{"n_layer": 14, "d_model": 128, "n_head": 4, "n_kv_head": 4, "head_dim": 32, "d_mlp": 512, "vocab_size": 1024, "activation": "geglu", "norm": "rmsnorm", "norm_place": "pre", "norm_eps": 1e-05, "positions": "rope", "rope_base": 100000.0, "rope_fraction": 1.0, "qk_norm": false, "attn_scale": 0.177, "bias": "none", "tie_embeddings": true, "parallel_block": false, "init": "normal", "init_std_qkv": 0.0591, "init_std_o": 0.0591, "init_std_up": 0.0591, "init_std_down": 0.0296, "optimizer": "adam_variant", "lr": 0.00169, "beta1": 0.9, "beta2": 0.99, "weight_decay": 0.027, "lr_head": 0.00535, "warmup_steps": 493, "schedule": "wsd", "decay_fraction": 0.71, "decay_shape": "cos", "final_lr_fraction": 0.1, "batch_tokens": [8192, 16384], "seq_len": 512, "doc_mask": false, "train_tokens": 156000000, "steps": 13007, "dataset": "wikipedia_en"}
Each number is 128 + 32 x the weight over its row's rms, rounded and kept within 0 to 255. Layers, rows and columns count from 0. Numbers have three digits each. The size before them is the row's rms in percent of the matrix's.

# gate: layer 5 MLP gate, 512x128, rms 0.161, rows 96-130, columns 0-127
# up: layer 5 MLP up, 512x128, rms 0.15, rows 96-130, columns 0-127
# down: layer 5 MLP down (transposed), 512x128, rms 0.147, rows 96-130, columns 0-127
gate96 106:087191080103144089108108105080145073127105114144151095135072093135099130104145077087144092139169120151149137070134081064136132112097122154140190129174062128123091182149144163145116150196134176149131112059129183134206149144156149149069111165184169111093120172139156061135144123113136119171068098151119115124151148118117081125113182143079151094100149107088162135127107143141148120129130
up96 098:188078125148181169107168171151142169148101103105097142180161111130136171139136100106109182149052157093125167135108141171170089084086132095159118128152179141120166074140132069097105139145133150118135087194161113131096172132085127122187150142093082128141081143115123158117136132141147125072131111133175158158166099200101136112101075100094103112173116125084101116131102054160116145198109
down96 102:073144111132140144086134148175127092099121142075140144142168118117116074093098100128109042090118188126134126135087142151128094090122170193151205131137173173127102112154121154090154145116092130117135099150125118136138100153077156144123111138062118134073075126147131171211116145148147133159116147166125121135197087123076110142109125109140178090169153120146157143139189135137064091062054
gate97 100:078105149126090134067101103140146134108088170127150129122148122147101095055205120079138103063162139077118106134115123156149097134126211148131224082136115129158116157154123161167135166181155139138121098119122112142137135160119105113124161162042150072093154175146141127079186135115164164158139176106159182142160198129077125088139134114103127154127158159150154130106120138133096106182152
up97 099:092118092116126119143134080155172179118074095128177141102078096095105053135138126099185065083137118089165168076142174109134114166179103128158130118118123099188139087141111170117139110165108163118128166154126138087086120124153112088112144129115129157118136136130137178120173157095128111203168210070160144118155170078077105088070200122122122085141129116162083153098153140111137098135101
down97 101:123079137216109117173113137106109102136134078101104149082105117086103122130111089145168058144100116128155145157138148148120064174143114093132154100095136073112108123105079078199156191134137174118116166153123105090100080091133123148217116177062102120136146102134116084092179141142164116201122147148105145198145133133154114075119158135171107157147118127119085100131138081118147135175097
gate98 100:139076077132106174134155146162071143154122129154158094095108111122120109146167111126096177125130112156139173107122150122127110179125122112075144090125103110134112093046128163101135096090128134090111132117131139126141182126126163168189136211105129127128066174137124082152164059066162193069157065133170203120149184142113104132113163170114127122108118101107142081169163129139093079104175
up98 104:189119132082116120102115101132148108107082118075151074108221154084132113101093137138128110124176097093160129094118103047034107101092139076105100125099128129124124182131124176149182114122079173108097134120130060173133144128152093132136173146111119103164119143132123162134143112103039086108091123110154139114108112194138100071179137075101139097129135092120119135118164097083122116117179
down98 101:094132115116118180132087137112116127158077147157117165159150051139106172156126132161146159140182143095088166127117090147112095050111121155157125097154047113101120131105144147075134076156081183091122064173105105135136154135161135169161143104129124164091073165108145149100103180114103146093097109129129091154127114070059063116150088135047142128120098115148197157139167109131124164111108
gate99 088:114120155117097178121137151145134189168148085161175106108123109177071150122155119145181163068243165103146112124136160184106125129143098106132138143124137148128083115145128149133076145113144123126111183127126159100115162141148063057114130104105085170148104090128104122155110120122097111116162073099154180099153172079135196130192167073071122088134107120104131088149163160103116101108081
up99 090:116093130147127161137132102139120071159111065127116136183157164176050156182150099134129114082145162123121100129137170108105133124146063091203119076183087164087112166142128125096141107105168146109104173108104121138119132120166162109101092175120127131101091153112101135135160141111116127048136056154096170113104090098187158054133110076156157136130070139147175086141087118095100143173099
down99 090:174142112136157117161166115176108094127120133097102159156129108154109155116084111087087112149111156173113138107098128159124136142139121188074032086154095107153163103140125152163116107176118101201168094132168135150099126144188155051112194159141162160148091118112117112098143105119118091157096065111196122176140143107155084117099109117178113072041132079116117153164117150150130088113104
gate100 104:107118111152142146108104088146124136137123119125089100168131164169141111126148159117151115135160187095101077102107174119136085119124104111111127122119102152126102154199117139143063169205105050112057107076049133090120139204132150120149122104194185147110155161086112085121163194113085132129137106151127159075133171119124068141164059101143138120115078183125161123153112171113165139135118
up100 106:140173169109188107140176145127135134107115118166132096121084141116162138071109142139104115133183159134162111131135129119161181154129107161101116090194151113225130165153139128136120160125161168087072126168115101121171098160117108119160114103140157181072182088091136086188175172177081106175130117132043124138068130133127157109185143128138117133145138118105168125123186116098165065086099
down100 106:119133122109140137181122177125073125145137092147095115099039109112158102100091144077121128127183139141096134100131136140177155137104174134143155133134105142152206133098098141078210097119150128154111148132145130124085129095124114087105088224136144173164077109172161192156145099070134119088132146079113112185069141113192125126169159099140097130162181112116088140138119126130172086176116
gate101 103:095112128178107168101113151152155123115092191108073122087101122105183123147185101174170120107068135122079109143137141122100165120093108143140155102091159167129118195106116139168114145098055154144119087193139096162085114167144145201172142149118081123097141162111133043129113141160111178095089110110136185096121137116113097094107075128145129105087113125081121161127194118172131196135145
up101 105:163149101153086112118088086131102126099105160143152164082183115068165161107145082138142076114140184138083097133107099125113181140105116146125120157047165150112144195126109129126107184107084157116151061154141089136125101152097132131180142146098097081112164141133229094136085131165091103077102100076147099110095067168113138119173117078141094086156127136117146114105151117142079148144178
down101 100:159103151101131092104120155125115126121156088132156083199108091135153110130080168130114172111128115114173107137127127156127162138133149111122077118182102137132124077147117107077164118128206164148135148045110138093120140093189143086044108108147140140148104115148038242086170132117141141168149115149138112146134169086161139121160151153115116116159168123209181163174115142125143110138121
gate102 096:115163102103155142085130112142107101170159129091143137069152138109122136145169073072151095102109113155138083116232153113102083125154183177116174162155176155120084128134102155071167182128116120145209116123125140105130128166161150095137177084136118104141091117108119080089031094152147152123106159130103120122117118110091139162150141116053137126041144143155104140123113091105109094146168
up102 102:130061129105131088186085139178123114085132115118122119165108150203184130129077119164088114152083139082150189116124141182176150122158124141158146135163119135090151154140123127097110112167095193111103111122110075134089094121096079121139130139171181174144138144075154149184134076145099122073111070107108157139142120128129142089137160112206081131161127153078113115154068111076151177111077
down102 099:125068133124086168112126196127126137101127123179132125143158143165155130114125119098131143179132183142091109182055100108173127114156170129099148153130056121114093126121138134162140122100085076146112142099171067159090073143093136075099098161123158145077128067086130145121144158116178135137140119155126171148144165121141153153121173144095094145214088164132171085154167199064146136069111
gate103 098:123135137123166129108116083145084117173124069116095094154175140126109197155136107148157153135155116096131128140106121114108094043129083096131142127145137190123112134136127122156102123122036099122102084122142068117092109189175126143092109117159131116145143133098108134100158154112166193075184127147129165135135186131133067177158131112096133142081170154162080198097163177171167110126048
up103 088:117120148142172163130086071141126121162174097121150048094141084156092164126163084187086190152120117079166094128155110142153151068121118126150174165135103123090117061122119100136136110107109128112140098118096084132092119113196182116124081106157128130168119146138168157097157171113162192093162129172143214138098171093106065122124102138123137088140121133090181150148168078118093085107119
down103 090:139138066169120106191179105124148119126141163122166116117126153193130139105203065120145152108111088154131129132189098093102117110111215150157047108131188097083147088159104120088182145139114142087121104122088105135167124105092148157123126168127101166126149125102101125129187113134113156186182103161117111149221110102088103117093109124147130160147136157106135075161130075099181120110151
gate104 105:154093120106097133122094089124068137123144056177175116152144153080104129068142074137142133116148117111084094108111116114165112081047155105131146129164185184063098098107158085125128110118094127096108108132171114161119218166127124110119128151128127095096114112088129111074149111149117132064193117117177130118154132145092120133106148090130169124052128124042120147154158067118136109091088
up104 099:167111125125120160027112128021111077134108123157155128118132057113127146144158114097063094145139124159074130167148123142104192083117105096116132122126155138086110079109144092126096112099161097139150086121158214181149141165105092105160110167061147121101166119142100128153169070167169111081184111141141157154135116158142158136128152133126130162168152118149117177147106134122140066132164
down104 098:129138148164170132109120168124100100084121203113109148109169098117101142099147127157070042138137122147107137158049164121140135131145106136165054115069131148152081148088089108162103124117158131180147175166122193111140151140172142113139089176098089083136120124190127130119111113142139087114102129139161157131028139084102151134118112150093082116129135158103108137162102132139117204201083
gate105 107:152214167101134144128074132150111173102106081107125088115088123140118096074173139120190119141092242153114095171152132110114126127101155137080167136131098127088176131134160162079104142135090109160069120119140129144166072171128088090089131081079145124074091158098184186124075133131088132173131124134114142152107180114138108143114130132143104131163099078147081129148106156139115086177160
up105 102:152143111112140135108193156113186134211142137140102182114146109132158139086151139072136099114177138115090178096129104190141106172134159101173095105102113150141016124121098104135119123132130160086192134138107109090088106123104161191162130155161136178129143134172097174090127158164092082063135169138108141145107082132101137155126150171169144144114129151132137095070206107092094119144151
down105 103:117179126117183147124100082134200105107121116103149128118153093131133092137176123066134133102137174148128177111118132129096034149095119142101255126128114110106085159114128126106158167132111159055088132127134093128162136137129165163158157129190164168097141119116143095119106184153126160134100149147185133124120127100123091148182113107118172125183143104107124125159106112060095181155156
gate106 094:112072105152133080103127117071097080092102143100075172105110169105178144136125127147105143115181148136199066140183182103140102105105150126163126151114113130172199175153132116139106133121097155135084144119139085066113072146121133040116099126101103090161133124139113171121088103146092162112146120071141173107166085123135051100151085075093130160147140161082145156105112153179122101112154
up106 098:135159106145071170116116107134132160130078159149120113167129171099151111134159123146180155079096118200097154156128083068099140156148139132114146180095134143121172112167108164109165114132145049041219098123132125110138106146151229099143102125200112144113114141092145146110118154162121188147119112153163128117125116140154134146084147172121170164110116167150110107099127140111203156136065
down106 100:121109125084144091175084129150164110103130153096099121147109130147160086137161136114095121151168172101158148142153128135138166092126104154170142126151055142079050103117126089202153133037143170138056095157108143151148167165070146121177114075060126084112100138116091079162151137138072067086074139111124130143195121151123128122130091119078110162132148078133140094175119151112121112129149
gate107 108:108142101123185134136155076132202166121134203121156091134092108161083139136158059153096062106120184170117161069118136122129090094100127126100201134117144096121083125096133184121133173155107098126118133119097133123169170133172156082138144147115114136115080169087143117095157103123159165125156104145166195123167157132082120143157066127038149106164133149162124162151151110186115104143081
up107 115:152110119158171132160117068147156189133124175109128112133104135166112129127126068166130121122152140168136197082094139073145078144110129075128124147175133169187102110129117112143125160143129098089142160163039164160213174157170167125136134130163066117116118148122145122065101140146185108149155132138140152139167152159088130101157105077115114079131093120123169146159184080198120146090076
down107 107:099113141154155082145120067093114104147120158102132168158146130127118150166142096160057101104120096159169149148098135106119104128122081100171061141181128137164098145131144095114126152210159173141157082169085120163180149141150084105142139141151095093157153154164099098096125128090163127153097062126130083177191079155151129098154149139176113059045149098086176148151121107118113152131074
gate108 103:142142103140082053061084068157115129116177076094138162112160073132127074095108138145155113136128135166068143095124122119059101171112135073148162129163152121080115123109131089137149142142159091131138118134202115142190152134149081137115114125110137161149112135142112144118144052105138126087167148157140185108162123115145058113147139132098153196049065134099062096142137085137124104151123
up108 104:167129139171114101103154146158121123111165098039135173115115155143137146081111155165109087125163179140110153129128112164133128154116089157111077113158096120156139112116089115089163140112152205203121110103176108136157153139144096131129141111059116083082149089120155084184101146132087143180172136151126200152132151144147096179197096098174152195168106119099090142145136095136094065112172
down108 105:194089183120165122118138161162091127125112110139108150083103141111104140103193150166135181091164131171155142194176147063118105134127163131117147133134105119204102176148147110120141088111132163138177098082105160077128190134110109132188097121114101144094153072151188174142104165125079100147142112111081163134135088074136190111146145133131083147129089111093143159103155218136094117106148
gate109 094:132111137187149088145122158149137113143102177156146129144092076096131144159109144080098048065148169152167122218117126134121119111136136144078104180124126155085193129104132091135098144111187128157150093041161089078127119105121177157115146135075165124094086076086102152121051112136096146076138141144161142122170143065102138125147116119135125160107110111134091124143147113096090118163200
up109 094:076141131138151129149162130106022122119163140100135150110117121157124067090063138158059192131124132110154129163150124104153138055014147138127134123145177122115159120126094156061127165137077086122153162103125189118134131108145128135123155116169151105100102082103140085112133086096084123134182127194126113120132103153143097109099126122106158127124160170161102091164121085130137179199123
down109 094:152099137129163106144179124151079142145109116115115077134169115164178140103149165164125096133144104140133175149094126084157154136088109135110082131135119094135163110134131088146165117109087120168193114099150152125107085076116120154091150092168145093159071127020089033123115115131168098144174136146119165056137158137179112117168138142101205120120171169138121101097125105080079116186154
gate110 097:149137102078124104104105103164091095127086096122148097152176135098133153093117124093164180094149169145130113094144172143132100123082071178159116125109147195165189155125084143101056149097133121135093155110180134088164145119151110052101164155136110077092138128116120158138164126126095144093131173124177167086168170136175111142135098126144141139078032143068152112100159121170116160064138
up110 102:099129111158150090135133094127185143147163108107115187163095074143101161120138133106147122132102155119096174162116132162133138106126118133147082122120041125156151146178100108109093064176150106143145099163103096166102104096093153085129075129104106177132168179152093126141103165100178059098087111166104098165134092062103102120147068121085103190125092149191083154127126149074112116154194
down110 099:086143144155116165180165106092134127121110101174130096087185116091147103157137117150128118196122128142135103202176185070223146125143118128125148119125107112117154163165117079096121092116163145164104137150146135097128107158115176092143114127075119112164141156139098202135081152122152157113170120096113156093115124110149098118160131089080223106114088176121066146115142129139121179216147
gate111 096:102111150133127113173145145127170107077093121176119100145123113132142090178161086077151145127208160076133145181102105117184070124138117126102158086156151082126107165187180144118085081099111145083136124151154122230105158203106164092086136187136130150113095129147085096125081102126109109128097100159156130124094114108171173110179125091091162142103193116127080149147114115132135123087118
up111 094:117148129163071137148019093115144144115114162158153153108144079138148160057167108140172180153117135134149114131101117119110100105084151099134100173158122125095121149165093159111172077098075150104081143125142130113156127085092115103137091122162118092180156141140103155123161106092147077120082174174196086148133103139175135063156161108101080153122170082066091107180116119142170164109104
down111 095:095163164129153146153085168039194097149127102095073166111121115104168110133129167130117148103108113107120143071116139133104112156126122092121113132108122171112133191103087126178134069106141116058171164087094115119069097122075193157152098151151191082107145137153113124095165088161067068143145187091147149118177109159167134079146133131134122078150132113110100112163063106112137148098146
gate112 111:114171088067132061105071123087091094170172110166159075136138150138143093126139098128082123124131134122138135097164089063144086069069097101139186119154174118118187132112158154153130172114144144138141124081082169138071135170114125128113109152053158165157105081113113134112118091143144095124171116123181128090161106137115116103126103074075090101117134191131096162163141144183095060128148
up112 107:101127127120138080152120103117125133159095104117121097109127119197103108135146137136127158079130150122159092084088092091183097157110103098151138140203138153133141121069129170149108145141133131099158198131067189058106122181070088106099106150118138126154165108140119106094079119129200135140152122168147082158186103120086176146140167060173113140151153146072117069129166113132056102162161
down112 109:109156106107200082120143105138142109158177072127175076120134105166076141110119153151145131119099111101141058106113102133135104096136136091136153116142166117152080119131139142120143094094127162158122131146116175127135161141063097105111073121121175161173143142102126135130074106204119116090178099207105098117161054164116195133143132125239135067081147089124135117126152162090089139143146
gate113 097:098157081118106121098175114064184183161133108120136056122194131109112111149167143076070099129129181076185142160068125122086176109140156114087114102158130156086106118135130138150084097142145134142125157150174152199114099149169150130086116120141171124136093204123113135131069090149113164138143171124158126068136141098200075187144110095109154119132135135146145117090069132121157139102093
up113 108:169127156153171076130061138145106156085152079149169135097098084179167159125137085138175100135139107128165140062127056141099140099128135149120146154080123225139151148135112131138104132094124151075119092094108085101138188112121132045159164175120108127150115068096137142129141139134164201119133138138155193139089131097114074092186092143116106152103153137137094087161117100152111068136126
down113 105:125178092126156079108113105112151177127140104166134068096161143129154112138164152115088108198090184085143156144119144128084185126109176149083107156181100151080155084165080157176168104159146114118114152158147094122110106133176103102065116090136146113098047135083138160094127123135133159103144173123111115066146121114134105156164115062113149099130187114170135092187125185108159120064108
gate114 107:099140117152113115120125104070154137146095168110189095176132095074113132146190116049150093123128162091196111159132081062135188117148171088106146089123174136135125169131133177171081133154142148114133107144122113127105141099199176100070061156105200153111109158129124122103119132137111119202087104147157080104110131157112110094135156102092112161146145127169141072151119095123163085175152
up114 104:125189132100137080140173120150145161130047101102163132111155147098144083121192137126153108120109154098144136156134133081155117125180122083147141163072169090076150105173119079148072116139117090124140162146099131161153156187126090086213100065120143139170152119206057114125047145139136140131128129112083122186138124154141154125107144119098132091103113137128068113145107156097169079097156
down114 106:153121158119060135115139177137170081189172111160146130124073159164133069108141183114111139097112129135163097117158160129101100152140138147148104114154142094247135114136125131143097087108104095130205128175114157082156086111110104147136139113161185113161153142177093148062178174125106132110059145100115142151119117093160169105149121157159095102205083132117106174139113097083099136121133
gate115 099:117132116109109102107145166177136089163102113097175087103132157101158120150094174078081117148173188108076085098129152184181094101112122102131116119136079123182083146149136159132078134139085104135163126115224092131139160156116113176175097102120122115092142141041140091102133180078124159106167150116144122125136105152074084125179101096133173162130101152150079132164136131174083093077106
up115 096:152163086130120149130126134107151203097112127135132147183102166159118097093158147148117084134154102113064077169124100083124093058102076133114147117113081161086098138084207109155125095096085111063136131117110096160117072142141113130158102124155153149140059132163130088122065103163130131124128145112156097135142160215114143116093134102092104100171107130162141193155091104183068178124153
down115 098:192133131128148133152123188146129109090107120058081143122153137109167123125145149140183127159123054149088126168093149187142134074090076150139075116107156146160063165109170125143087148092118108153108092109134167113143170126096113155144111148108095120147156175088058140122111155155181165132151155045113137114134172154123152115106181133135116094196114121145167124172083156105120116068053
gate116 116:128165116161120130069092106189094112182096168127108107117108173151123133143186159139115153098135163179091121177165122143128106105081110074168182050161113139091104154114139178140143125124138140082128098154138094146155133140178146143066126134101153148170138146093181126105109093167135115129163100159134152170167096154099131175168106101060138091061182140105100147169154052117064126095126
up116 115:093087123123077167071079119144130095151142148144117118116125129123167179164150107206079112111111167167125148104159121109162088070103079051177097160129113112137110122190069113183124133142078166100152106155103096147158120154092137129074106124084121184164082150052109135128141155203118188117106104063148130144158069114070117119145113117120124118104091159104129154081142122139129137105118
down116 113:132126102134103123139113136094094131215141139164090132085128135144158141122131124148161108127084127169180111112144084079109091133076131066181076141118108164097117088148113072190150124094113136135147122170132110118115122124064176138115147149141107165160151120061161140107179170165080099118042121084116140140224089109102136115132080113166115128088186133113125151117108134164138117036105
gate117 105:143114156128061158105078094138164097158164052154111126163157102111071134118152145121057179170144119099107166135116222174125105122174099150083139073094168151156101145132123097072108118156157138137155098174168103160122068161102157150123156107138092094091078103164112118132150137145083103136098138091109129101117137152138069117129177119120089170147146135165131209110193136129134155128175
up117 097:117154126130104128141099119150157067121141093157083159131100137138132115167183080147095094169158124084178113098101109149108123075141145139042163121128148166102102163175107098132112170166137149088133138122175113117145086093029081121154140104114101174074103064168144148106170146130136131156054093105093115130125162138161095121127142161118100153127180114172125193083118157078117137210133
down117 100:099115103116102126188098150130140163165099136144142143128134158094102111154094152083127133022108148156104181155124094069099147103110157166157092155088123119120124133098161115107156097106116099165115162125076133175129098108138118150128055212125146098165168157116182222073131109149169102119153114058091102098130110162137172154103095096141141171105129124123169145156099091195147107118163
gate118 093:151159063119118066117136177144100098100124138138107138159136180128095132068168139135097110148131123154196111062102074169118127153123167076127164127119097130130135153150196132119141133158101137126157153122099167128044100118135160063153089116130131131062092096137102164141063142130135165106152177167098116028101125117081183165108161107067161117099087160137078155105138121133125131158135
up118 086:121106159096129100119152134100118070078109111112147172132064091105114132101129067102102112173098129088144092146103131120137143083139165100140123147193101173092085188127117161124110135171097190175122162154080085104078086157150161120163145179121104116109159121137099159162141137141151127151094149131061073060048179164114130153116076221133155129109133175130113113134134168161141104130110
down118 092:116085089075170148162075097128130058067092147192110137098127109127107123113087088136094120099133095103129104160149172105131113129122087185125010198086126110142097089107158134114104082172116093097198120139141146142130088151126133186163117137073145119170105108146106143149157140096152088149118129123057136147101165140150101177130140120124154115123160123137069119194169105154095159100122
gate119 097:125117152107188132134177130109156120145123148219129088211073147112163099156091112080112087118141151112105091123140130142104096141076127142069160100070130142085132160102124051084116187149110132087115124173124170178125209125161147120141111166151159136144148210119115118176182140142129075107150063120114149083133154106128119166117096139126138122133156106132109150180113190109144114090092
up119 098:123167151065149146104113106083135118104076139141227143143168124109131102130090110086122106156134129142152182150083099153119126148118184154140122094066131117086108212107129062057097148168110180177183113159162107120108216094107113102067150072170124142145154120104146083153126113173142147136164142113143186115126165139119119132138137132145130111105175122166068153163100161127125108131092
down119 100:151148153113142162103153161097182134111067179157182120183122104136133128164153115091133146142097107176116108164117087096137102188079144105146052069096161147119100072097111038116127192111117118152142118124122163137114163121121124174127153099143074140129129146101064093127176105149154143117234131106177136150115115076089136148119102150183110115061104127158114140153111096136141082097110
gate120 112:153106118158099117169122140162146180140084102145170137121115143146116126110130104158178135051158171146114094099076142122131127094117167133096180135149159144151135150175091112035115085154160116098119054085126115098130098179205174111124111130084176126193150122071100124092122106144135134165107103160161168087164164150168156139103106159071127102093091168190147131112131125143109190110081
up120 105:099156154077164105103076163130147124138124137139105169199093101120181120157142119151160140137107151084169141111119125138208163140176104101174132161115108119048152109090136142146105126124148094104095137150097137097158126086111058080158117125117131067090141144161185159150116143196136187176115161147095116108105099080124089124178123094142111115184120152104149214138124107130112074194162
down120 106:105126163116189168038069130092109090115206137112101135132113134106181143155108121117135090170119166070147129099125144105196170149190137062185155141103131146046119125070139163152096128149145117140112153165086151086107114105119088118124126169104136138102102186138105163163114090113074164139179159113120136131092180136121135171179132120082120191142137149095079139123127094124137087121147
gate121 086:129134085144131103114128204117118192187126154090103157060134117115123169130067075162104119094118087125126169076122185111119124071085142118107116090091100139107138105158152123111123072109153146158140067120107121139085149156161064201154169117176166124123112145150114143104117139149061147157109161089231148141083091086118140125124125116088052097143112147163101126151166118133132136106152
up121 093:097140143151136141087136116166179165136111159089169118171159122111138103094124158116123070168136149140136167193090091138135128147129109127164069168140162136173174076144160178151130134113126083148056154100169103166118056116136183098088106111107121160128166129123106166174139130134153043106128135091130146150095125118194090185052163122138117099106059124118098100115124170111124190098173
down121 092:159095144127114123138154145179148048134120164152141104175082104174134140134182150095126137189145116101101081090109159148137142142149030131144178066131124150109107134103124104169139179148124148117166155124139170119105171087137187108075139056104091129118094079108171131149073086160089109125074081137086148147140120154091107152118078149163167147080133150127124133098119142127126062189086
gate122 105:150086053102141083127139110155144076134122106082133121139088169169163130125131083099103096110182124165164182162088132103160151063162164135125216166088128144154105150131155158059113124172138150108150101071131111122111163155146138150118128140112136149143175091137065127130078087092128085073135135144123093065147163114148140113151094139128114156074139121180173189116174147163156167157072
up122 102:135134090117129130131074118179128184149145170096123024066085104159083148118140104110169096116122095144082170133067192089166101109111091173126142132127160131145118076100138184082102168143181091121110130081199107147124089144119163123136066119142150154159185186115109150117128087101078131097167165124162148137151153149129129093165132124136112098111085059103108123182124152104123117125097
down122 103:127115117160141093135121117120231180120195138100166078082145069187101115094172182131146103149093119153144150154122137122139089146125077170131154097180130101177162111161162151187112134132143085129169146069170111124088118154138132104130098094188141082154198140110106141119128118157115144125145169151144130117126106175133178065122145178107130147126087142138195073149178135105140194111134
gate123 105:109184160099186137108161151144146157157064163219097168105123110150152153068133089107095096144156195146097161129125079169100112102150148105138146107080117160112148127142134121070130187159129154140065132080145086075130054134129120125163090113121146149050163101085146102167108114191120133144130104152118128104126088134099126152136101139117123157080197133185114175144101094131085146154122
up123 113:100109084094042090125095192184142093103131115082175082124152125059127194097141130154174096169141069067169136091135095115094145213149134130101132126105128125159089115082178092134111093123084148200143157112131162125102145143074116131101148175121177140151095166144141155126134131106129117087163122120137150153113138111137141082112139165102145100120066109079104095106179166113156138133180
down123 105:168139118070076146088064117101148139089130147148115189157126115082147145094129099210165095149169166142178142074131102130124090114165178111104133133087167115171089060145179077107103106105099117127151084173114133075151115138109148144180082092083083101142172115138095099139097169155118142085145127179082128134177179133136149101103104128123142108173109118103149142133120158082068128150190
gate124 089:132128093096130126076112069109162145130183115133127160103091101157209164202150114144127095123134148127136131127135099134130137127147076118087129135071096120137125135105084145165140103138083115154120132140186179031119101164149194120140122111101059124153120095091116130145144148150100133043100105154163152179063132131180078126152147147116107178140108128142181196125187143176181127123133
up124 092:142126104107148161097158116150110125117152089163106127153148164115092124111101144071158119151124200125082189115081111129131149115149117154165088105101131142145168116159099074022114147177161097117104069117124083135156171086150125197168135212077094175096132121149151108165136137154142170162126181101148097090157101139116138163125127071154176181082130147106105144167135101143125090155185
down124 095:142098110101133130131117109146158129181166121134116200136125111165223128180122137145148104159124142126106101092060062113155156138158105095131116121153152098133136102134067161084150139110120118175110141142184161000137140144138145132149103115101052144158134160093162089135121158172153095077121082146148142146053109069137159104123132182143130114176102149145125125191140115122142140121082
gate125 109:083097098088134135157156093192132109182108076133173109090167166149165118176113147079126098080155194146059132108114164133113150110133177132129154148101098121073153179103138095135075111190144126125119116141155155125080157097104101128086120135070167083101113145126132174139108139139127126090103154070161196054107113107184119116159100099145187115140102120117093201146100105159118095140091
up125 103:053112045152125161145065204129143123133160139101126113099169153112125158123143172136086145094130156150124074185157132164102113109137128120193113138103130094088165135149147091110129143154116172158129136143092131083163134160096074137117148119105125079137123063195137177130066160129097103124105108094168088119111126140160142115104138098172105115130043080061116208112141121172094125120104
down125 101:119107123176140167147069142085170171177164131113103141111146068106056090141089130159120145114093090143172120130134071108128113142164108034142127172117111148109101134155194105112104183076094153127111108178062179088170078162166087112120145124127199108163153158169126138126082146166110049085116136130149120096169085160126130112143162153150113103125094122110142145139152120147181142152145
gate126 099:153094113083136166069118121159148077123083129114100157104122097207098123065156134091170124124114172150162140166084092115121066132157139083163133089054122106135187145166085167141094161172114099168126095096135121094144144119144134148111113178116236081087156102104104126129105126098119146172104145100111143084105068107125098160130097115117141190122175145197100137138095115101122129147161
up126 103:147151094130103085161111121047147195159117149118089108143146171048094103145153161139064068163130151151132158092139152149140114123135110154096137156143155152114087063165175120118180077142093118074143088100118057101100104153083153141157201119083064125172163108142140086147118159136104103098141153156139119112103137120092124144112121194142146087137120125117149141115150101205118071147095
down126 099:154139062106083141103123180083131123157118174082101105126185050165136112120078132109107104120123214096126113103150143123153127135137131135104255128086128097098139160155125099117131160141094123131129133110112145130094119101127145167190094137157128120139146116176189106125094127148057088134160154108142151092136086133139114131129130145083141170143138093175174168086103164137061103124103
gate127 104:087143155096200120105131179116173152165150131136127114083111130148130177132104141155112145109116152138111174149117199098138178156144139130152142087108161158077107194177145115097106132165068160084097106125179130114063151175158125187135109129077137177130116133150083158097107169151106155053152144168181143091190093162096153108168132110155113091086078058135117111151092144138106123135173
up127 106:087145127164124159068131156082151121137136117189079127144148113067102120100153138160129081145144175131158149168146102114128163128139151094168118057032138140104150157158178105077122183157101111110093154091086119115042126136161138112117115133120101175104138101118109104142120164179099141103163142118161139098120127197144140147209063133107125131071146161146130114117104158124047075159139
down127 106:108130114121152145051152131125158130161141145090151118123169113117193102091120161138103114132138180156188118147143120128128223150087142164158024089103066050105122129093146051111099118168100135107134147122156084090139177096141158118170105135154134136102157083142091185124133182125112148138094154136107125137137124107157130103136152112172103086116030133162153084135127097105094145154139
gate128 100:117156103096104094122161134115166178086164099112169085152118107085070112113156085125150145157171143179202088122137097133106182123165115075077138146110105135114121128131181172116111151126178160111124144158122130057164095043149103093112144155139139138116109103137157152120187115130166077134125063052093156177100132093110146106138169163080164121164192126129154068160128122143110170123159
up128 101:141155132146159086173153113186058092129119141126116119169196085133150128166107132166113118128079126080128152133172147098184081119096140094185118144117118187165092111127113155134094120117102099107141117075103183159062121119158087178107067109156108123117124103131093125067091153167113106080127135134160110124096152131151149161099178127109091119156108124077032104147101114147038123093100
down128 101:102117146133109122082137121047129151092126117180107123111135108170074111118075155100121170135190145128204159127087108134125144137100158165114114144175151083127206130122137147171130142105122159176108167145129109069161116144116132096132195104139139167151165157114194150201164120092172100104137117128142138144057172085110143135087140089123222128156116135161157113115115148079095120093063
gate129 097:112110098123147154119204079158078095111074061123106181134149130169154099208145120110066109069134156144099108122187075192110099115118133140142139137118131121118107171123049096138118069103112083133190145135142154134154173081142129158130120110112137101142143082123147064120124171133152107091171112153077093108079107132093131123125077162174128171077135117167136139168125161163173121132170
up129 097:090185139074159124136143162133120129117149123092110131065117038108108084053087060153138149111103116125110118088113157163137108121096101147065102184081153112105100131145160167117104160115114121169143188167109115145109146111164119062046128157111122091138120154130144130065106123167078137145077135144180122135133085140127108147152114097125119154114133079134122030113160174076169114110134
down129 097:149093123130104098126164079116155140082167124159131152139183166139102118140157154090102122096123107147150155140164102103134109159175133140159173135190051149115173031167150112060129182108145138088137091160103098062153120131144107107186144114133119145081181139154202143133160140067089147133107116134065120151157114119087126145135088186111125138158122136101098099146113060111141194092093
gate130 097:083059155105094109139149168115111144129153082151155097139142073182090091061102070093037123116169140118135166147142178106167121032093134120132103130111131107134110149138150195109100141153124131031103135148131112174161114100144143123113093139135115094125130152150105089089106127210133128190068070103121135118071107138093164110138124091133129167140163112119164113144115115095145085128137
up130 089:163128125151079153138102078087126111134088180124161122150120112137110149177109084167107192109124059158140117139120137103106157146201160143154135081142093122203082100113148132145077084180104111080131081152104146033156140133105128084147168114143171130136131106118133123125081148040139147153102143155137136165084071191114185165135144166091140105107137162115126141174170129138155082132163
down130 093:137162144047128069125148157119116116151164143157105139118111160075196115127217203108189126108137165110158140084170074162118128167116123122095124141140186081131117099103086146123112109066073136161170086140162126148140147183119102122143137143113134115137118124153100131132133186070097112100138106151096203143121169111106157097092170147101114100206096107171114157105107137105120173180127